{
  "n_layer": 11,
  "d_model": 256,
  "n_head": 8,
  "n_kv_head": 8,
  "head_dim": 32,
  "d_mlp": 1024,
  "vocab_size": 8192,
  "activation": "gelu",
  "norm": "layernorm",
  "norm_place": "pre",
  "norm_eps": 1e-05,
  "positions": "learned",
  "qk_norm": false,
  "attn_scale": 0.177,
  "bias": "none",
  "tie_embeddings": true,
  "parallel_block": false,
  "init": "normal",
  "init_std_qkv": 0.0312,
  "init_std_o": 0.00666,
  "init_std_up": 0.0312,
  "init_std_down": 0.00666,
  "optimizer": "adamw",
  "lr": 0.00132,
  "lr_mult_up": 0.756,
  "beta1": 0.95,
  "beta2": 0.99,
  "lr_head": 0.00392,
  "grad_clip": 1.0,
  "warmup_steps": 223,
  "schedule": "cos",
  "final_lr_fraction": 0.0,
  "batch_tokens": [32768, 65536, 131072],
  "seq_len": 768,
  "doc_mask": true,
  "train_tokens": 399700000,
  "steps": 6115,
  "dataset": "wikipedia_en"
}
Each number is 200 + 40 x the weight over its row's rms, rounded and kept within 0 to 999. Layers, rows and columns count from 0. The size before them is the row's rms in percent of the matrix's.

# layer 2 attention output (transposed), 256x256, rms 0.0371, rows 70-76, columns 0-255
093,225,189,223,191,160,144,192,255,164,208,293,258,177,220,167,134,150,201,115,192,214,165,232,195,154,204,235,216,224,214,215,199,209,201,153,225,155,225,167,226,181,165,93,161,133,216,200,245,188,150,191,195,144,201,257,233,181,214,244,261,286,193,225,173,164,193,217,171,132,194,178,201,170,166,253,275,281,223,166,204,230,238,172,233,187,129,197,210,199,208,223,186,214,209,189,267,147,139,244,221,227,172,216,192,282,146,133,172,258,283,244,232,273,180,132,248,206,200,193,185,306,264,182,155,224,182,214,209,194,181,136,125,181,159,212,236,272,205,239,176,198,269,213,168,241,170,255,112,209,217,169,139,191,197,167,200,160,225,282,250,168,185,144,222,173,191,128,203,214,210,254,199,186,221,216,191,226,185,177,227,204,278,221,235,187,185,156,206,256,173,215,162,82,177,159,269,229,207,211,163,180,166,200,191,239,172,306,226,238,200,180,208,131,182,206,222,180,200,171,198,160,274,262,215,154,151,197,219,176,247,215,115,254,231,223,135,231,158,162,212,225,186,210,240,281,171,236,155,192,231,233,177,147,189,176,208
098,255,192,142,194,244,223,164,252,279,243,212,239,179,248,175,172,204,194,194,227,228,170,226,170,155,197,195,182,277,193,209,221,200,152,177,202,276,275,102,168,213,171,199,150,172,200,236,202,208,251,235,203,165,168,213,156,165,144,257,155,228,226,255,153,204,207,263,225,230,216,213,169,259,199,288,253,201,171,175,223,247,106,187,157,226,235,205,180,195,226,183,217,169,148,236,248,152,134,195,251,214,130,214,220,194,225,191,234,241,165,178,102,217,281,283,261,161,201,180,191,173,267,177,131,220,155,215,255,226,185,171,184,197,201,209,185,165,197,180,201,195,151,174,159,163,234,250,175,196,254,151,219,177,191,240,215,301,210,169,78,225,259,273,246,149,264,204,159,178,187,224,131,105,222,122,211,261,180,184,172,220,161,180,182,241,257,279,219,208,146,194,223,136,181,169,160,204,202,217,221,176,179,142,208,212,179,214,217,225,257,179,205,158,165,271,190,161,189,203,209,234,214,138,159,178,214,226,129,143,166,196,176,177,185,228,191,164,201,273,191,235,140,128,222,198,258,179,258,164,157,227,294,235,213,255,194
095,263,168,273,125,267,144,194,258,192,171,189,220,216,196,201,179,222,237,145,206,165,227,183,206,167,172,172,204,229,207,208,291,133,185,118,219,194,163,118,229,215,166,203,172,156,192,200,218,242,131,174,206,141,186,242,218,189,212,190,229,199,201,185,129,95,208,214,177,204,228,207,204,234,211,257,284,251,186,154,254,235,151,135,223,161,225,198,233,145,256,161,126,204,254,206,211,220,151,289,252,163,228,205,223,167,177,146,304,214,246,167,208,220,152,179,204,231,247,129,162,194,300,196,177,260,177,259,206,207,192,175,176,142,167,156,149,275,256,197,176,197,168,145,215,205,245,226,180,246,201,96,206,173,222,232,195,343,210,208,162,234,254,243,170,137,191,227,222,226,162,231,212,182,228,238,166,189,185,187,230,151,263,277,243,160,185,224,162,270,164,233,205,152,207,182,233,190,163,161,234,191,198,189,244,197,215,276,167,227,157,143,179,198,163,290,193,165,157,261,243,206,196,236,223,217,219,148,247,180,161,178,249,209,224,227,148,194,194,144,185,213,150,203,196,145,272,229,216,217,168,152,174,161,194,223,218
093,218,167,185,290,129,268,188,196,210,199,165,222,208,118,213,240,245,229,222,212,200,184,114,214,172,201,94,185,133,235,207,220,264,212,212,229,178,214,204,233,219,216,232,211,242,177,197,195,229,206,181,235,194,145,249,192,247,225,164,265,160,233,160,113,172,224,176,224,175,234,216,230,227,241,139,213,186,196,212,198,172,155,230,142,231,205,284,221,186,158,227,183,187,221,215,254,230,226,219,251,153,186,159,178,190,171,255,235,174,193,161,252,230,185,158,219,245,194,182,174,99,223,214,212,239,250,177,195,194,220,216,197,248,151,95,264,122,237,210,166,181,159,188,230,176,180,156,202,209,92,144,204,219,161,271,207,305,192,207,226,241,223,143,193,229,161,182,245,216,214,150,138,216,153,313,187,170,198,200,199,211,185,235,302,153,195,200,187,245,211,212,274,258,260,167,156,142,186,149,135,215,152,259,203,178,130,167,221,138,250,176,181,231,244,167,230,166,231,278,244,244,257,249,163,235,248,234,222,172,141,206,262,200,251,188,215,156,218,172,200,176,213,190,136,119,207,216,215,165,186,180,154,187,164,104,178
088,237,168,156,165,210,233,190,201,239,185,60,215,243,148,198,197,189,154,244,211,295,166,199,202,217,200,226,160,216,173,246,243,258,204,139,237,189,158,173,199,189,246,188,200,189,244,224,209,209,200,173,188,205,184,161,181,176,178,152,238,200,186,211,248,175,182,202,188,251,274,266,195,179,190,250,170,220,181,224,178,230,222,136,169,239,198,139,181,270,265,166,197,193,238,200,85,241,174,240,111,137,226,151,184,144,275,243,232,209,223,107,206,212,211,248,103,224,193,204,227,170,269,184,170,202,206,201,156,231,205,243,264,233,178,102,324,142,229,166,171,209,198,188,223,197,148,236,247,263,177,185,187,145,205,246,258,186,204,343,175,247,247,161,217,199,195,152,180,268,186,181,189,165,210,245,194,199,196,201,186,208,183,184,204,222,205,162,163,164,166,222,152,271,129,165,219,183,234,153,184,194,170,214,248,230,162,314,248,142,201,143,247,170,249,198,193,194,175,223,188,210,168,149,224,138,135,269,143,219,160,166,210,184,219,176,232,223,209,206,165,214,146,164,187,217,146,141,261,237,227,236,228,241,239,210,219
103,253,141,270,293,195,241,201,207,160,172,192,170,222,162,196,189,230,231,205,145,293,234,112,220,194,270,257,182,235,179,170,239,176,207,161,203,162,242,145,228,227,149,178,106,131,219,162,229,162,188,149,174,144,161,248,239,183,173,138,210,209,229,182,187,139,197,132,194,197,195,234,186,282,231,207,176,198,195,151,180,257,249,194,230,183,175,124,207,155,253,200,189,239,294,160,135,228,221,260,239,170,230,177,176,255,189,175,200,219,230,145,205,170,227,139,155,214,207,253,158,202,215,208,165,233,256,285,156,227,237,176,234,217,130,184,306,151,216,193,204,204,238,199,210,230,158,200,199,213,176,187,161,222,185,258,255,280,184,275,197,153,234,110,220,192,183,131,193,241,106,168,221,197,230,203,232,225,238,189,201,216,238,215,213,134,146,153,218,129,186,217,223,137,190,136,232,175,199,206,205,268,189,146,242,219,137,243,162,167,208,165,220,191,260,136,250,166,200,193,181,241,200,195,208,188,175,182,222,218,210,175,303,286,152,240,209,197,233,141,208,188,151,226,285,205,178,210,270,227,208,239,143,147,213,216,180
095,154,180,212,167,122,166,219,199,201,166,235,199,225,246,184,234,182,189,224,195,176,164,204,188,239,174,137,237,195,156,160,194,193,256,231,225,142,147,162,263,256,230,191,210,297,130,139,168,230,225,227,205,197,239,284,244,182,228,224,183,197,155,217,166,275,261,217,217,182,182,153,241,196,235,181,195,208,151,184,206,130,160,185,211,249,139,252,165,241,164,171,187,202,197,201,174,257,328,176,248,193,147,239,225,237,251,192,113,200,181,195,217,187,185,176,121,100,217,172,221,201,173,222,217,220,266,213,197,194,210,244,242,204,206,137,231,171,194,207,174,201,293,195,184,211,204,224,192,237,214,238,235,196,187,237,190,98,214,125,192,221,196,208,139,209,225,167,209,225,232,166,123,256,188,268,179,189,168,233,168,190,150,226,223,254,295,277,270,169,330,263,202,271,247,243,103,182,162,137,179,228,215,246,180,207,188,200,257,175,176,142,177,182,231,139,193,216,145,266,225,227,190,223,190,132,207,172,161,200,209,194,111,213,183,158,240,238,135,171,216,238,234,213,115,159,178,184,191,167,208,190,174,232,198,138,168
# layer 2 attention value, 256x256, rms 0.0415, rows 71-76, columns 0-255
104,225,159,227,103,147,214,203,216,117,153,215,167,203,172,222,192,203,175,234,218,164,271,193,227,229,243,170,187,172,249,211,206,232,195,204,255,134,228,292,209,163,141,164,242,222,219,260,224,200,176,220,246,246,252,180,172,268,210,213,203,270,212,144,252,208,184,114,225,204,150,188,203,241,137,129,209,183,220,215,194,220,250,211,205,140,166,149,239,195,201,216,208,232,193,105,215,276,262,208,215,179,208,222,131,170,216,199,134,165,185,203,305,204,164,207,217,176,170,221,186,240,151,178,275,193,281,217,165,205,216,210,206,235,183,220,185,158,190,193,231,196,225,221,178,204,146,173,258,217,211,214,181,209,174,136,222,104,215,314,315,212,116,186,169,244,196,168,167,212,237,202,130,161,151,294,165,188,207,186,269,146,211,188,236,127,207,136,230,186,225,199,247,224,214,231,258,208,180,205,94,231,187,194,173,165,242,169,209,205,173,203,154,222,214,200,231,216,157,178,225,178,172,290,228,215,200,122,229,237,225,233,242,216,202,173,214,211,230,171,224,119,263,262,68,243,188,171,211,250,204,226,193,223,215,160,176
103,195,225,179,282,153,257,164,193,145,219,204,211,187,173,167,191,165,154,224,221,265,156,212,215,215,253,243,210,249,197,210,151,253,179,237,187,244,201,253,250,188,300,193,231,182,233,233,116,203,270,198,202,218,224,215,191,215,222,200,199,236,202,149,304,218,210,172,270,176,238,216,203,144,144,184,61,160,233,162,179,181,227,265,206,264,242,133,188,244,206,178,209,172,195,170,195,217,218,196,144,215,188,189,187,224,258,195,60,223,201,227,259,250,255,217,193,187,197,281,200,133,114,191,240,196,247,193,234,236,229,161,182,189,251,210,200,183,159,199,184,180,292,226,197,133,205,204,212,203,264,310,238,262,132,84,224,127,158,197,246,183,149,185,210,248,186,175,150,182,177,180,184,211,199,179,229,230,223,224,110,226,169,174,149,210,210,165,208,233,177,194,274,287,213,173,186,225,222,268,154,210,179,201,122,214,218,163,212,230,178,239,156,190,234,140,219,202,275,169,205,181,225,239,197,170,153,292,147,231,215,218,166,162,199,182,205,208,249,262,202,207,242,194,249,229,169,193,159,162,217,244,155,229,193,182,184
106,191,237,235,178,329,145,237,199,170,208,206,156,134,226,151,193,121,202,187,159,244,227,254,199,216,196,331,211,227,157,170,167,135,197,146,130,204,196,163,223,246,316,188,221,196,185,245,215,142,207,229,238,179,240,156,211,172,232,221,189,253,169,186,283,313,212,234,229,188,212,194,152,123,199,192,190,197,224,207,210,196,209,225,195,237,221,117,170,233,215,211,183,140,128,205,173,213,202,210,125,234,229,204,123,187,204,227,158,190,185,231,226,131,198,182,196,139,239,219,231,247,210,204,203,226,123,217,207,198,178,153,180,132,216,278,184,309,162,226,252,201,220,220,142,185,218,281,194,174,230,260,196,210,237,127,199,205,233,190,153,182,205,212,199,196,159,219,153,148,204,210,210,204,234,149,174,228,180,190,220,213,189,145,160,313,184,181,219,181,185,155,181,216,241,167,244,215,193,302,241,230,164,159,188,211,222,221,141,246,137,179,177,193,157,224,153,188,177,138,201,142,156,207,249,116,162,183,237,204,248,176,160,186,130,200,137,186,213,209,216,252,246,200,317,258,222,203,175,238,220,203,214,222,204,259,243
089,58,239,218,228,231,210,213,193,220,159,274,211,151,228,184,99,232,217,177,199,176,222,192,221,179,242,232,192,220,167,171,192,142,187,242,180,124,213,189,228,209,191,214,198,169,129,294,143,218,210,192,210,152,172,248,188,204,223,189,210,216,228,226,146,257,223,229,206,165,148,141,180,201,203,189,267,183,228,161,228,145,158,238,212,187,105,213,202,154,158,201,195,187,217,161,231,169,245,228,227,210,235,208,212,280,173,177,251,201,194,242,217,202,196,98,271,132,208,217,168,229,217,121,225,217,177,269,273,202,171,195,165,116,178,263,165,279,205,266,202,179,162,190,185,219,217,138,219,169,211,223,178,220,248,223,207,241,234,96,216,165,203,250,208,226,144,197,163,184,206,162,189,267,215,186,197,212,209,260,185,198,189,151,195,161,251,190,253,262,209,167,222,193,254,200,172,180,202,303,213,226,221,186,182,190,202,131,154,334,189,256,192,146,172,142,232,210,224,142,244,238,202,184,146,188,230,222,287,157,192,235,125,178,190,166,195,185,242,113,192,211,247,135,199,155,184,202,251,161,164,253,272,140,212,128,200
111,185,224,211,146,233,241,163,211,233,168,168,214,297,231,214,257,154,182,228,243,219,116,268,200,202,129,257,194,242,154,208,173,194,209,235,243,199,163,230,229,178,308,206,242,208,161,262,240,252,179,212,161,300,167,205,159,183,240,216,202,166,214,248,267,222,189,246,190,139,159,125,188,108,179,196,265,197,197,294,210,165,190,197,207,202,133,225,179,201,231,202,208,183,150,210,210,181,170,215,0,241,152,227,193,180,208,202,218,157,212,264,180,215,198,209,226,221,190,196,216,176,205,181,256,220,138,130,244,187,112,209,168,136,218,172,154,262,216,220,252,171,158,189,191,175,241,186,175,210,177,157,181,214,205,217,192,210,243,110,264,232,190,241,176,193,179,228,203,151,223,216,176,234,181,220,165,197,206,218,196,187,126,146,218,216,165,209,213,264,240,183,210,291,213,213,297,190,209,213,203,196,205,205,133,201,205,160,253,290,188,200,173,218,213,196,185,209,191,217,197,180,215,186,217,244,227,223,196,169,157,181,105,104,223,194,192,201,235,265,213,176,271,151,204,157,199,209,206,232,161,164,201,292,184,187,239
092,267,271,233,280,249,148,239,184,207,201,160,197,126,236,218,235,305,267,206,193,216,286,179,185,189,226,211,191,205,198,185,237,173,252,157,85,249,195,222,179,228,221,230,178,137,225,220,204,190,113,221,175,161,157,128,190,196,229,166,202,129,190,167,206,150,165,206,191,241,242,272,130,175,211,219,241,164,251,207,240,283,194,188,208,187,258,206,187,194,238,168,213,198,110,217,195,115,150,184,249,167,175,167,124,237,171,202,275,184,208,238,223,166,272,189,213,272,222,135,233,235,253,147,170,189,151,168,169,192,176,219,192,174,242,263,205,231,181,241,178,182,161,216,172,241,246,82,177,196,146,234,192,236,210,184,203,292,96,190,194,186,218,114,182,103,213,244,258,191,193,179,230,171,208,175,186,204,209,204,214,216,205,169,190,171,140,189,163,295,168,133,172,128,222,116,256,205,196,241,305,228,225,212,268,165,166,201,184,147,245,212,189,214,223,210,186,205,208,208,203,204,214,186,207,306,199,222,205,186,213,202,249,218,215,222,191,209,247,193,200,239,210,184,265,188,197,213,152,188,197,197,192,135,208,256,221